Part of a small language model's weights.
Size: 14 layers, width 256, 8 heads of 32, MLP 1024 tanh GELU, vocabulary 2048, 11.6M parameters.
Architecture: learned positions, biases, tied embeddings.
Training: a variant of Muon for these matrices, 363M tokens, 5542 steps.
Each number is 500 + 25 x the weight over its row's rms, rounded and kept within 0 to 999. Layers, rows and columns count from 0. Numbers have three digits each. The size before them is the row's rms in percent of the matrix's.

# o: layer 10 attention output (transposed), 256x256, rms 0.126, rows 0-26, columns 0-255
# v: layer 10 attention value, 256x256, rms 0.0771, rows 1-27, columns 0-255
o0 102:450502513547496501484487502523518486502490515516475512512481540541538492501536486451459519495486471538483523497498486473475521510481482492490511472528462517539497502499524527486518510538463469515493473497483484460512519441500533477451503560457497537452491495511426501491512460513506467519533486483522503482467489463486484475507509535546506482440468541500550495511508538481498528494484490526497562482488479484537510540539483484494454513528538497484485512487507532523522542510472530493512532510497492480532496489513497445486546450505495504515495488548548522471463517484479501525527490523490509470500481488484498481484526499487505481521501518511463499464486489477496519494515463514475497502450520467523468497515506517492530507480505497534527513543477508547558503492471504
v1 100:469473519475505537482483507515513509499505535529532486509495435492474527571541508508523526464506502475501489503491484506485475538491504471488528475477508517489510532482525520516503498531538546503508475501546527503489541532433485515510502492542490539500486454536524474504505516484500493503487467542522462500471503499489516491499490502493493430510515483494494478459450546531506494509489514512528500466541519494537499475498485552475478515514468528491507466487477526546471510495478511507499484462449487488488538488509469538481528511559469506506548502487483546475503502460521486473490505501488474497479466495456472513521450534506499494530468507527482517482513466537496474511489489507528480503485466482470585517521462496471540506451508512500500481484514471538498499526474492
o1 099:502530471502528514503486478524455509527468511501499523492515510524487494445510523494447499487487478441484484497502465490532538484468515499520445510440476472502512447484495464515477510468478441551486479497472462500497493516503528490471502517484526479508481498519500508535522523512488538493501520502498484507511505516492492504499542477499505509516499480484511520510555509498487542531486521466549482480449473523502497482527499479533509487481531486540539519491493525480512517529488498479449533538565466493508489495488512526493522507524511509480470478493467445575527546496464516499538473488486481509559521465526532543464498505521501503484498452471474484500561493496504531542492523507478527491532478516512491537490479521508530484510483513480528472517490470444501479498489536
v2 105:457488525449474512497480504508530538484478470555479489528484489497480519493498487455499499480505541523470524519487481502478520506511502529527510497534490477481515427527470485505458505475498464520489553505500524491509500484533522518507539487499501472512478462514539493493460507493508529477456515504486468530484453504474443481485494489491502508504491540507512500459500495547491511510481444520543508506518483492517527520499504471523513524476503523494511439532475503460512514507502478547495506531515509506472523490473486490502452539514562472508497488473523484497479494482487487494475482494481516489556547492496557530517506548479505481464517502506513495534488503521469467511524555495483448500456579517485480536541520443511492478506509531526525490502522477522515456508523486
o2 099:560512471511496478542509532503522500526507496517508482531478500506535497476499495553538513514543490507488478474544492461480506451516482467490493542435471518506462525469498511485546495487508513439489482501514508492522484507505488490515530529478463509505517490536485504504519486512535479487529501458524507530495503514500518478507483504477493488491524460530526525505459505492521499436529469526498499489471473574494514503503461529500488495509492504522538515505505476512502509511485523495485465546489511480558472513505467540485523449510499510463528507520495533547549507513469528471524516448498488493447463465493515464487514511543511448477508501488474477491501542524515509479511479504534501493523455463519495438511474500492510528522515516461507470499452499468479551498463478
v3 103:492460472453514480505561457462518520515472467524505482520500531510482479511501496524538480505498482483510523490432481473522511523485490453505466505484509442481527507509476516494518546526535487513490568468473502465530523548505505479488490470524499482513490476497504552485498553519518505492466476491480483507489507519509515482505529493499565469499513516515468518484472534480532508525488495523531487478515506525509542500492517505534492560466515503500495522527526501531509484526465466509477530471482499493486531499504533500492517498513499498451511509535511497468459537525468449460530452514462540508527489504479530523486518535513520513441515478466535445501503513461470485520531461527511487471524508501517546511491529507504533496462483516495507500489481482473468493490470546
o3 094:481510533550499489510451556523513514493492533480502499488522511494511541477475542530478529474503510484465463501501479464524493486532495537466457528481493533542479548498488515524514485481503490507536466487502473535468485504531471516485537530474482482495530528510488455562515483480520506481514561526514529478479478520516467484519518481505469511522488492524514473533502502504529530466457513507469533502471480475461477525510524450504502516516520522519496480490454460472481536526488560474500522529516498476533492511452506459494488503503527501510526549512480493499507525466487498546466527494502482477526468455479512465486453481488504507506500489503491470476507472510518485503489477536480532522503500507498493476527469451482508509549526488479509467479487486508538551548463451
v4 106:462450441522564508481496486505519472489470472478494493483489514484500515518495489516518500478520431521435509494498486497494495470482546508486515493522475483473472529499496531492512493491514527459517505509471507513448503474542438507497502480537470478525466527530498468482550490529482464482494525515507521497505510455515523494473514502510537513491468479465476530479503490471518485503556500473490458511510492459499482448479498491491485507521552492497538546475499498488518492496457504526482518522476502500472480503550506514516508493546490506511507543494524522506465500495473470517519543492498453529522497503535506573513489553549486502500507510509478536512517519498508468512532483532490477521514531537521512489545468470517538444487462480525511487452527513479493500540499485
o4 100:505517511504452479493516465501474525502536495521480537504520515487504511478523512508527513554499542529479511463463490484518523515494463483542454552489511492537438475477537498504477502535502491550450495479507519492509497523486540498496493499509504500501494517498504520535509488474548461464489532486502500501511503546497478522497462535485487475489540520527520510483503473494488500496464519492554535447528502482515528561489528478498473489508471517476498515511488485464478449510485475508508489458558504462501552487493547456500518511533495467537526469489503481555582467495508460535514506523493521532501480466525489443486476476501456482492501522483509498484478478492470507479513527479484486508499519509488529533500492479516506537484501518504431506485503475499512469468479470
v5 100:504507477507459539552516483502479516528489488472479507503516537522484479490531481505483495478529464445564503504487577477469516513453487502508479505501513498505543489482490522525535518526470499486472502525504496461445471550464488438478541517499522528528507502473516523474499472490473492477473529480524518534487470485544523500466484502488482472465531479504494518493507510501501487473486506496522508510476511485558507455479552478505497517517548529481492436496532509516515553499498501541504486489481498515500482504510449496505510514468542474476463525509503512502524476493466502512558525512517527493542505486523526507468554512502526476498483476509505487553480518524452525492515504510492502507463499544475508530457500498511505505505455514489498471540486452511491450493510464
o5 096:524508507540532455495496514469537489498522449534512522480506474474544490516498528494491488527509513520484493478494498502495508499502542493489466514512533504523464515541499490478452511504512484509489472532487534518531493528488502522503421483511503540468486524513513461510482499497532455480523499508471491472515474516450465464510513484550505500504462498460496531507484517443509486475478520525494495512500499496438476512516492505497459474515478495513515500538472508479517470459506530445475503509544502475479457573515490496471520456491483502496543535536494474481527528555534485504476504530455495492490509510506494498515464482476455542489470516497461544502485537485527508497503499545522503514492532496490514473536499453494463531514484504508541553479473536534477525502507544
v6 100:491500516498505491519542523520457495485508475519505520523454473467487501484445506516510473447506503508491523484541504496488506501495485545534527500514533500456491440484502508503457521511503471514532539518493439476471486513481473492482470485490483505530506505498551542515553468468499504522514469481546502450506530450489536516479471503491507501515498500533508497492478534483501528460483532542493507590523469484542510481504517494471522472525512498506514485485533513515495466480519521487486503495514494530513471496487504502473478505476500470497526546503519549505488480553473515459455504504520491507463525507485526510494465475468509503521514531477512512482497499498572559470493470508533485506517484504494463490517502549513488457512526488476567484539510496514444497478479506
o6 098:544463516503532486469548484493518503503512506478490522461524467502520489502538496499490528546475530466482506519478531524555451536523501515467502453484506493490564528491497518474479528526476541474468464474482537480519505508490505525489533505492505488535468532458471508490497469512556504488445500520507499467529475462518504482505480483493465449492489503468510472502509499556497495544562502490529466496484534504491506549490491470469464522505487524471518551514506483508503499510495509476523505514440520523510475495514547513524516475494494517479476521516479505464529539506546475488489488542456477480480469512508481552501518516495486459496474484512531472480562517497467504497472477476500524441492502479523553519494511502470483504493518505504457509522508526499494498506485459
v7 096:518508520464514506523520526500502522529551490481511528489523471551498471455505476476494495546501511470462529548534515516501482492542468493521488483544542507484483494510504529476468480516513467505512497484534503517513515521492521508423513527537508462509500490473517497474536535465520443529513547469499497502525492554453490476490486488518533488507463487467539506485511518454452508467483520494486494448525522485524510511495499489480475492491524453519496535504523475512488537514512475487460479511462493515520491523479499484484492514476488510430485505486489507485530483446513534498536506478497463492492483479498485510517520483478498503485456497482551499520480483482495457487502542498534519520501491512499541505519503443557480458483521561522473527489498459551512476505481493
o7 090:515479486500503510508475501460532524493497524545456490437531531485523540478518506513517529453466504509446432483485528517482527523535494502496511538524484494509521537513488495541496515466531478507521522495514467480498539460518530477506487465517521482492530488543530477489506497525516495488498532486524462541495492470530499516531484513493463455501515491480526473553534486508545474513494512512477488516491479480482503468466497516538529473483466506488485532530492512508454515538483510534509471506504456521471521496505521518528498509534493470522466527518485471495477522515492525533485530481464530504468513507458529514489494492499460517461520533481453475480510537516484502520491482511514445489517518505452484488505544536474462505487396497486519474493483459517503502507500514
v8 109:465530451472522507504526537523483534484506555505487533529512547495491471474517504510493523480534499488537482488475544521549486511476501496515514468521496488527449525507496490532466522495466440519536477526527532531456472453532508502514502491468486542528476471477518489484480527495510506535467517475504491502496457559529496491527494509483515528506532501514468522490522550501495497505485514541529482528481507499495497451484512512463485512511511539526520495447511515480506486505488457484475478483564493501460549503468504534535500510459507520496498488487480499490480517543473519486523500482490465500489515458491511497503520507496500512512483501488574507460495500446459486487496466439452521507518530475470467501497467533490538516501484482511493486529493492498508502519425512
o8 104:486479539554492485501480509504536480494460486445504480531497475492530454490539518460493505500527474457500499482507455473488524480550515508492502536480486494501550491473496506467504499478560528475522517503505445490527536508496483526482486519521476496466500510480486525460541537510500487451487479501447510517504530468470463470507507483480465511483503507465511489517486454490495502526486497540519543489484498534506496558499509502482533516484488464470461512535495507508506499481534526536486524495435512481489472493516443499490519477542517535520501517460505517517495492467559490541482493574487526512525511551491471497461464468507525498489531487517483476524515526503483509509495508569559512494516478484531486513496543505494481489516524462518493513492474500504492504464500508
v9 098:502493477501501550518504483544505472460491482526474515519467498516492501465457466549480508497513494512532474490476490519485508511484496521521495494493517466499528484511544532517463470494513520504462485517510477523509537546519481476506490505512501505482472482485543452488461491528501496466524487504472501557513508525496482527487488509453523532449451488513475510507486518469504505489516503552530466520486521538532550489534477510497476529508498491488474459577488454494521492492483507546465476488483498477515469561457496564491545443509489484498520489492470515526501480456479476496493512495504503506454482477495511551498552511482486518461541513529502485487492487477492525532502500586488518538523470489489500514510473510515500473490450519507479540497536481482515504518498519
o9 101:478517550503520451489494515491488524491508527499531519503487480503513502519512529486455511497484528482491509467488518511498507521466502499485505498469445514485479477460499427498520488488502465514507527501471558485482492510506488487510497504532528517568549518533537552507483538466523509522491510513532503506460463526527506456511492562518462534503522492486494518490498510462489532482516476505487528500433522528498489498493487503495460482487482486481504528493483546508493503504475459486533464535527481481517491481514477487464509470487549486470488561535483495477490485515528503471499521549513524513522459506469452503493508515535487508512549468467492502513527516503470452500530468448527465472484567474515510486494504466487533468541517471499512479480487509553514501506494468
v10 099:510536528486502524501495489459486479504540544520509507518477510493499519507501530559455502493494446494550525476471483528505477492529475491526499495486496486503489458516521471512522516496510478469488502545524518499519506485496504534531459475479486490477498440520506505503505483479450475468472518517574472484507495511485564532531512484465545545498466487471543485509503525488546482476505493480519485468518516462437458494505511512525499543523499502545499548494492475501484467475496549515509481479450502509481495504498482486489492514475472481550522489487453495520576495498507499493505497489530525507529528516494491480503541487493488533541523472512509501516471447477551536538473520459464507502515481465504506476507530503501496475494514538550499485482489495506513552526481502
o10 093:460457463492486501518508512489491502495543471512537500519488457508537500442458473446522497517483531545483517497541525503470473516475533494453442527512547491496513484499471493521514460510485499460525496470516503484531484510465513483486491516513473477526573519480492483478526504535524559522533476497457523531472502496525504483464487543481495490484508518524479537467509512551507493507536517493527482531485495514528535510502497485500462471478506529484496464517455509480505510495454486452494527514536497507493511495520547505507512480484478484474483494467516481470455526511477517509493497575497520506501492496502520502477479530506525486499492482482478524502530511480456465519542524534528482530469512495523489496519470517515474453559452501488474517504546527483520474486536498
v11 108:476510490525471516464477515486481551480509486497502482478466495502563490536498501523492458530462452523476510455522503492523502507503507496454530499470487492554496555491525530510520493502521485500464533512516500492499475502551540503527462507495487473492508526505526423529536466512523549523492504486480482512514466517526500522482478467503504530480491506455546511491487493479547503505514463509477519540503495523503484547446538506460544570498456517517503469483494486489511517513513508492465504544525472510529509462476514424477485459466425510468478480517489499547523502513484496484469487500483505522505526498484482549481510513496519490501500484512497471479473487518438486493507485490542514520485535497513485488529496517500496475531511522502521532483523484510480481507471487
o11 103:461481498491497518531509521487492462526566496496507511530483485437459519509508475509556546460527449535484518485502488522519540483499505484513499526533464445452524456517503484481461505486472556526486505483496493494530478455488484515475524515521496465548533507487511494499516496493509469512479543498511510495491502533483542480535479480464488512536508527557486504491521459506507519463530541540503490465519503512494519482528494530512449436492505495493483525501509451493466465490472460497537499506480558551471490489503515501516503493489538524535481512517507515511464496484527474506501486488545522484514515513547487471526490495471523488467503487501505495492515481469484483497559497490495484464527474503482499505482500494492463546501519443524478482484497518472522516509495558
v12 102:484508490482547457475485493518471469450510482468490478486454495528478480482505557532479485503494491489494479513550512434467528525458515507495499486504468515531489493468509522470481511508502497471442507499531494445467511485486504512526486479479505515538511460460485514482467520497549491546511514519489494496526516509472495527446460456541498503553533496525518524531505494482497451492518530512517492517499540513444490461513513475512514471538530525527519547518508479523491484526516487483495474476509499512506497510525485526534472475519497501474541499513530524521520551477494486532490481478484537492494520487469543469456501497531484553524486518495506529512487506508468528518495500529530472508499501494542453480484494518503526448507503538462536513488497535483440525495525468
o12 098:523476463466505457548532504463494558462472527534537472512533491478498451498506479496511500488476518551471516511497519519550474569541458485485529483560529499508526490521496495509514528510477480504539499534501499538517523534500459468508509488522484507485494516533506518498525491497473473508505444499493502454488490476496515493515530505494494525509504507488524486461523495502490528522486520456491537474516499489522569519486524444515455520514504529457475463547487481497519508498495519520501490461526483517489473499513506480473556516513511536482493495496466512544459475508513476484534489491488465500486460536543526494496491493538506508490499497455515472508494493506504459496485485496491550409514505510497528514484492476454451525502494508526488464503467486488498501470486515
v13 100:486497514493537518521513481474492555484494559533511501491457484483500482485532560491538491490508501511492466507518491488464510538531539468510485487490530484463499490491531497513504492476517488474459510490493514481474486522472462509496484523498538545561527503505490513541506497512528505505512511462500531544490444497533473501477490501523525549509452492475490526479494485469527531486506511524510498519494507475489549443484482468481473542530530454485461485503518504500501496520532523542525485470537524468463492461484504487471477505554507525493514480474473473504497518488461488494510465539534505493520460474531536491544507474529492507525482500463502528457492493487520502552514554498471461495507523504524510480484506505516498522483459463493507563474459439486494511487513460
o13 095:482521506525503475504489503496489479491539437496486469470522508499504508490478489496469496535476500474493510472456519511542499518517464512498549479465501461529518474510444500507520508488513501507516475494506519522481485518489567518434508518533498533463515478504505513475534489489509445502502489519458503497477517523552524488507459515488433508458517496529591511515541492472497514468455497492465477481522482463521513505511516474550492492526562497505492535503501510479534488501510516469542502533487509501513500480493466464492528531488534483502510508494498501507520495530483525474462512519508511488490496534511505537521484480528496511560505475510511465491482538455465512478483532549510501471496497511487460485496440515469507487478526510508472436545540522524494501502465515
v14 106:480460519492509496490536513504472518462505514503481519478499520494520475469521517446510493498463510512518501487501533553495536496469481508439524468521499563489459461489504468481461525476504489472506471498516499517493466498495551490457499520521462488496537512528443515545512493487492508487471468500533478546559512483513500542490468491483512552526516490558540493505515463461493457479493483496484486531486451492490466507514552503480524537482499454508536490454446525480486512465499502499520474473537492500463483534514497517525504474518487463490512493533540485500510469509459490494521478481462531463520533494467495533524529499520478534497486509510522477526508483467502544505511444504503504503527500531513552493499502516527481476491538490524504502545503472522513489486512460
o14 100:531526520510520509494438460492497502499513473505475493525548471499498512484496482489488496514517523490477488520544491465509469487554515498522492511507475514526499526497454514482509476478513531530446488481490523497554507469484455508490512436496492491503483488523524510506494516492520526540500468509477485429507481553514491479482518510487482409504509495507507494512522527534493459504512461496536525500551517489503507527475486465492524448489537590494463476499499518473492481501513519513484509502461530504486526445510503486513516537484488518534506514479515560505453496524531516502465494545495492489494510564497489483521517506480539458508503518486524500507495506476539461512520490473510494519514457497468497518484516491467530547504478461457532505475501493470501540479478513
v15 107:503438494514485509477535472546543460520522495498499478526436496525497515472486486510457505549437464521504531521478538525521471519533478499487490510492528466523517466465513484520516468471482498473497483514504511484511492471492512537503544480540488483476495532501472517517508531491493493508528527492482517531499514515495472495474576473509513490492508536522498466529486518520479522489503492503490517506533461466524458486505477565518466463530485473493550537514526506463526483517559540527508488481496505489482517489518476514516498491512489498470462490515502519480489538502474500534499495456493511516491544516484509539481519479545533420533519518481501498529489482498506509493452499507506551498470500493485536488502502452489545510490496478478469517509526482504541466445478514
o15 104:508551514494517476487525464525469541499501477499560523471551513496477477495520447515509449466559513539489443504512492478480535477498489504532494498494508520472480553518498501511492546519503478524533520486467474476515465445553526474515485487498499520527483485487492485522538516498512493456499515515484494514502487510477471506489511555506470528508510488457449508486487493460505450529478450482465480510516487504509456510496546504507488535497495544507485471528473516539495511500487491490473490468487477495479530482480530531511547472512453474518519476503533520452485451457487489510518539501476515481506486495529525487501525543484501524481498491466512503520521520505497477528531470460474497544527479478509489519521490468523458494521522530522525464520499507483496522544548509
v16 109:473516501480518493478514480512499494484542533487503493516502465525548486493542510484515460502508496529548490508503488503486505485489492531535504485544478525513510530534495470495514458479500465484537487484493510497518526536484476539505502488523518444492473504493463522503520540510477501478554473404478498528492432481487471519544496509494505455482558496508500486493529552509459511476511482482499536467475457522501455503486498455454529463477471579516460467524490533473529545512498494503519485531491511482507510561548491485473497550481475467485495494474521507492507495500521472476526519515502500552520503451498517518491507484498503501514497495540471520485481489509511498498499476508463525512471521488504502504478536499515528520510475509463527485511515465543481477469493535
o16 102:484514474558474529517483496500492532545458463474488530471508520472474515493476509512504476509519497492485478487503487513484438511505530524476551504510521466447509470477525454458499526504550490505510475511482493500523520515523470503537500502444482519498535488518516500509477468484493482483475506545519538534517542549467524474474554469499493502516476502486481506494491494499510492525496520563477448498477478549516567461487521494506482515503544496485502509482531496494488471515463498489474493504465540478510511496453502485533493479513530468539484464499467510509528524476489559513489465534506505501479544539483494489485492501518501509457522500440516547516510477493502511504539504468540535486504468533455468466495476488541474486508517487493512491496507526502458518496528530
v17 105:495508530462501512477498441465484484534485482529497452509487502503515464477488544509462504531500497496510550528500506551505514539477507479471482504528507528511521468510513501522507465498535494497473445478490507503544482545510499533475502507506493522494506497477500519502537518454517538501513459504475471483490509503506548459474469537502484496519455464505508512515491496454502502519483468502468492534534534532486496502486532509478505478490503543518512535533498524483547496489484474535509516471519526547484510485536504539485507482475465508474466462515492512509528487487525472544489536529504501510522502486525490537501498384521473496503420513521482501509502475467499502520507472518486520513527506492513468447511461510491486506523460519513493524513466512504523514532458443
o17 103:522473512526487473514509502539542537480537501491484506521471524469505520484489496486501482466471489503538446528521556492440460467498521490459494519478486514540516496507496489510487514466466495499480490535498494544514472501496492485467504475545507475523500475481524509483499494481468526501487524537486493499488495517540496498507510469525524492454539512461511511464501519500520480479522491507525538483486498485496520549485495482542428442472534510477491481504487490504492473491474489487486472489509469526469476501500524450474550522510558505509512532459470574472484506503504553489488465538514536490494536502532497480517542537518516517526492440536500498509502504536483504493518533469458472518505484515484523560494470526526476486484515497521464518499473502501477477539544471
v18 098:474548498509500471518492472477486480506489485463476508501478537529472555524492531501462488480538497501511506555500476560489512509527513500529494535473515497490547496484528486501510491503504512465502494521502556515551486511521481490455511476507478525479493494493522532484487490546517498516502518483508526484484489479468457508581515497487477486497504538504489488470514485483545503486474505477501530501485473545519516450495535499523519511534506484494525500475482487496495493511471509448521499535493499512512513520511496454525531503524477533490466467493437487486470543472518506519420477538479494480515478508497484475486489529480509498448472515436513511468473475519524511486535532555471528512507518470515559483497511508485527493490499501521439480509534485503431528489477512
o18 097:533463487483480491458499493544467536486527523515526480473534460514502468515494511451495540501466458531520491476484528540489514485449486537509468511517458474481483510530488475511521492508489476497486486509507459520488500531510525502528497523479504496500506476490534487510503505524484496508490498511467520486525512491513552464455504487557536528484493456524518497500508471507515531492486498510525491457499499511454521548472495518496481528478513476506469488511515519498538540481513503551498490525500540511526453461460481487491512513476515411482514503511545535512511508553511473482535500476527546509486520491464468541469469492491502537511515507507494494518540502477495486542492520493449521463530482527490506511480455485514479427539491515500502567497478483489521482486512460
v19 098:449512494544519477463435486474465483480484508524509464492500460508487501463544506486529544499507490477498558465487491482485527506454523550450485497483464496501506512469462541514461503451488438498533518495473494482478539465511501472509529534531513505494507549494517524502518477479508544491487506506497503495520480538500537484502466517499471516472476484550478491502507495474503476515539492492485482487504501553527509532479515493524517506460488509472492535464498487520484484511519493517524467511489491471469483514456492558522500532522517532463527503492513493494506524458518453499485462470533498475453497482524477498510524532493519543516534528528515510495519434495488498463469520477487511515498515467478509520473516487540490519539472507481548497526522500471465497458504463
o19 095:535484493482478479500505510555452490484476498504502501532477524491504463527509491480490500539515512523540493503549513479488500472528519502526539470526475473526462492484554523495469493504491513509477489485499518519491508478500502540456461441548485459497500532513460481510491479495474491483499491474516465515516466489474472516510518509537517465506484478509484465537511481505504500498491503509531523502479483484488523468535512499465509498519502549511553522505495513482524520513505496489524532523543516494503491477551528463517485533487511517534499501493470497593514446517531527542516493488478522537527489479435455476489510494531525467504444415510495457496527560488500485489530466475518491464469503479488522512464512474508526495501519468499499493468520507532494486490473533
v20 099:490551487493519520449444462500509517501458524518523513522483492541506478463449486463512494476523511477523539505499494480528526527513541547515489504514527514484534565531449517496510536488481489478480517506506479501496510505451511514523497537517506487448436477501500490481482523477494557485481515468528517526494503509511473522483518499534480518513510506494523486434506469509530511460481532495510554521496504505464520528504518514468473460509514530471541437468526543473505476481462503469492474498499467527502465527511494519530477504492519522496513476495502498493484507540444478457548491531513502499493486514496491516473481529525555517495498498476454470486468514510489467470493504500508492490529512470480491544520524452500543482536494518544519498475508487510484474485525476
o20 100:495469509541508519557540501511449483503550447495488489500504522484479489527537521507512456547499500495465525521469460495523528486523507504480478553463455518489529470501571485503518496487485524475450487514473527506498449508523477449471474493480466514507549507505533522496485467505500483516503486507507482463488490487453525473469481513517505534510483526498506546550438511507512470501520512501523467496502499497517521487499516527506513505543492519489487511515506514515514521477513495493525518483487493508494472503507545484469510498501477518496490519464532469580498550521536546537456541448495514507495510503516499487493465493501472534514523500522506517542516489506527502492530460484488467425489486510514442504452497479496486484468487494473545483504497526482484501473497478
v21 104:475534532545484489482501544530541494553479485511509452509519528484528508484462466471500449484470447511486476463497502506510543458502488518518518471490486538503506532508498530500530505521467453490487498458507513442470513528500505503495533496507537484449496514524506541480471506530520517496502518507473474503489475503482491526482504553487469482530493505501507506506499515526526477494494459526540480487509492480502521526506472487481505497552515557464516526508512492506534500477535511498497479493531495486473501495494490495484463525560511519540539474531510486516522485536522470528519480481512453497493511485533507465462451515517464492543462499498524420457512467490493525475533507510481505492442499510490515443550512500448509489494528502502507514458498551529494499514501499
o21 100:518484475455492507494485521524498468471482506519526515491528472490485505522501517490524504540540546496520517526504506473547492528540547483503478530474508481487492527517502489490516486481498527458529474555459447514466464485484545477510511536490467538466472527499529488489523481485498529490536488494528525517474518494471456498529499472514467490475488514506490497471485483474473529467514538494496539481516510533566496522503519497501521499483483485528493499467516479486480508515508493474537469494507528513519512510502504503509508504482516490460465499476549478549489522516454469495510487478505521467503533471511484497495533490519538502437494508475478509520476475534479509520435483456555450456519460486555478567482486486540537523478516533496472498505524474509498476473538465
v22 096:481509519559511482477502490457481533470503515469469510506526510500527519525479504493530473504513464491523488463547494520486512510570514466470510485533523502513514466539528508521515505513471492475523464494511508504481475494486468514492444555499488499488502494502476533531508512467488465516523455490511518529488496499485527467507518480514496501481542468481454506515464461466515537523475513537526493491509481489474487537489518508467512560520472474533487516506518486517529547530543511508471507487414473526496489492495457477487497452555514511505478536435512529493549566440493489459518514491515508522452525459481513552467471511472489515491474492510524509505471498507463517478499499490501517503472522496493494527470522501471496516496481495463520492498485513495522525531478499
o22 092:498514532495502515524500498480484508530497512502479477522506510469508484475515530515502527492504495515476485493450529519488469493455465514496496479486543524509502512520478521532488531484483485517524540493480471472492515444517526494501547501488564484530454506469495530467523446527539493499517524535468483517513515469456483471484532524485509524507486527515498569503524504521493514453506532479513480486471476447477521482530483498554513477493510534537481476502521501506458455476453500488514493478494533531534524498480535472477451490461503502491501486545490479505499493505553504496480434532494510521506520520449483456476521528517537513479509522501486431482506504524508507497488537494512517539482533501498438509497492509470538470517520446473499481491511505501472495511560530
v23 102:471522447478463488471498492546516496483461506497524510492543516528465519528502468495471514492496517526511460480486498513510490473534528528494486507517487499476531479501525480502491489505470475507528487495518498497493501501530468540456506538535497506475493496525508450541503494493479505465493507520517466512467548503511524476543480483530515510521521498559520487518453481456466519474472501513522513440509534518516510475499544515506531512497466533462498473551493514512479470541492473526548467514486497486486540503511513521505488500446524499501533513519499437482494504465490481493497448464505497536527467536541527500458496526488530528553454516450466493500512508497464469464499491484488509525458507500492523495541511494495471511492466513540491461484544533494472489472508439
o23 101:543499475485506507504479519505511509520508504470504507517491502509488517496517500510514506515558503476519503524512488486473526478465465520525525479448547515486489527478526515503495486470497537539501531468546514492483500497509547469545504523462523491514548505525468515506478509496474440525523498510483521499479500475482458487508534545513503509441496496497489530510508520501503494532544505525455500536475523507448545532480478532498499480513477489484490494504497488472489554469483480497503517505505525503485480473470486507484493487549457495493468487463498515632469497514527507458540494491469484459516500464454534492511488478511504519499510482462517452475489484527499507532519517495474466442511527519483460501468497477500551494514500464487538540523489494476496464513493497
v24 096:467503435485458532510472503470521519498484467498479511516472501538489486493490478501472470517520483501496494479535513490468481485482539497477520514537513508467523475562517499479481499457463504484501508491515501476500465525501540518509495463526492522520495509481509482484537494484440471498515476479511485508545494529482477524504508490494494557493474482497525504503535570534483542521506481485495503487494558507486500484532469515498513509512521518507509532469511525541496481506447490508548506508532454519491439544462504469503486531522488473518521493492465531492433483471503520499468505489468498509499497502512497506469521565547497497496514495485496487495456490519522512500530484511534562475465491534521479475472502503538491553489522532464533470519452543518523519488513444
o24 094:479484559502513507476542453514468507500545485515503530490523500481498496471473483532538544486507495479495490489473535511530513545535456460524531496492542509546496489451504533546496505529481512468505500485489495528519519482525469480528453488440476518516530486493484507532446497531531523516483500534496494492514500498521498486475562495486471466473517504462477493525474462482573486401502535475498493496489519528496541502492487514495511503491461500492504501527492467489516477498502523499472493499470559469475540489543505520527495481502477503491512505498496495503505541526540450479500488517524469508472494498524455501531477478485533511467506466517510537547505473516483454519532480507485449505490479495476494484480519521461496513510481482543466488520498527526506508493494511
v25 099:441504506502454534519497486531473527473544509508513505493486521494491436489518501531496495471500520506517472522501540521490529522505443482481535524481485520431526474455445510508478504479495483504502488461519555493530502531479482490482526504491534536496495537505535551460477512508511476450502455472511503512463494504477505492486523498464477500477499535552496480528508478537490496460513537484488519477504461494480500506492500510532539497474473482494489500558543511492527456532464473482533468557506469502522529501473498503495506517551465526477488523478519519513525508519492520483492561492514525527479499504454501508475497553489524469497468512521497483491489526501505471481498516502501527492514470506519473501524508466523491491455478472521472487436501466456491521469464509
o25 098:518484545541498498480495482520503482518494525472489469467522457498487518492501486442461537499502502474489454449518517526509478505479496502541459488522499490479457500565522485510522486486535517497544527538500498486492500503521496544474449484509518478476454476479506480523471482506491493505524504528508525533520504512525513490492569506482524513522515486500516492504505496486509514515488478507481478496508498537554505467549486514487494523514473493503513544495426487527524514508495507495479528487517501501522486515491528499495528488487511520505471491494455558548469508510486501498525476473466540424460479529510507532456510452511466529551486457501531509483541520475484504493498471532483474493495514492506492460440460504486525511513503503444557534533463524516490499501514469
v26 105:470507480460494490554477478496513518521499499506461472494486502460462509497483507482470498529492504523496535476462556497503508518515469483511489538526455509442486481476505529494492520538474514538494485510521465531505523556527492499510463530529521480525536525446521459541493523509478472492503543553460539485481459505481488530495488499484526478519504499489476512500488479554545511470525531501485508464498471549485519508499498525549481531500464481499479474519545483485497553508491507442493469497461472499481524501534468521506546561477501458532477470509465537502477497484489538461503487484462541503455540497524505462489506501502523500538530501477485509531490490505502475457503487516494481490527499496484483528502502519523537491474524483484500487440490497545507512488491494
o26 099:534537514508457505498436523483510489504540498514593519499527470554532503507480497485530503475487437492482458525530469507512522490498525464502520490535516481559486496539490497496528508518464489504515491523505505444486504463498487532511510469444497496495495500493519502494490528511518475491487490469501499554489537499500468522496519557488536498502509473503477505499477541525486512546505514504484465552510497470516539452508474506482491495483552499508510464543503488533530511501510492541483477491515479531510454518507526508523515439528525486458515537512502500492544477508539486513521505511482454488531490522485456491499486516480480523497499499511470495512521489506486497480513514511443523484454530517511471468512455482474455505490508435459494478513472485474498476481513494
v27 101:510501500477510508429506505486545493504500492486497497498517528487532493486495484523514496459523523523524518488494503493525502488503500491515471494495480485553506475505561521464494503514445510529500510531508488534481507464499482495480502524543498502510543522514500532517465510516498509493458507507487522464553486520521484541521478490476508458468521484514552487482486476527484480511478486512502492467452494540510489513493472527513503500516518528503458465510472524544485473483482550496478435510541490470547516506451481484471497542474516535510482501523461508516530503498508517464509472483514516483492520472483475527547504435540497475526489511519450486566448527504513442524492472468524494500440533469487481517496511463496465502537517506503468505479486533523526507526438512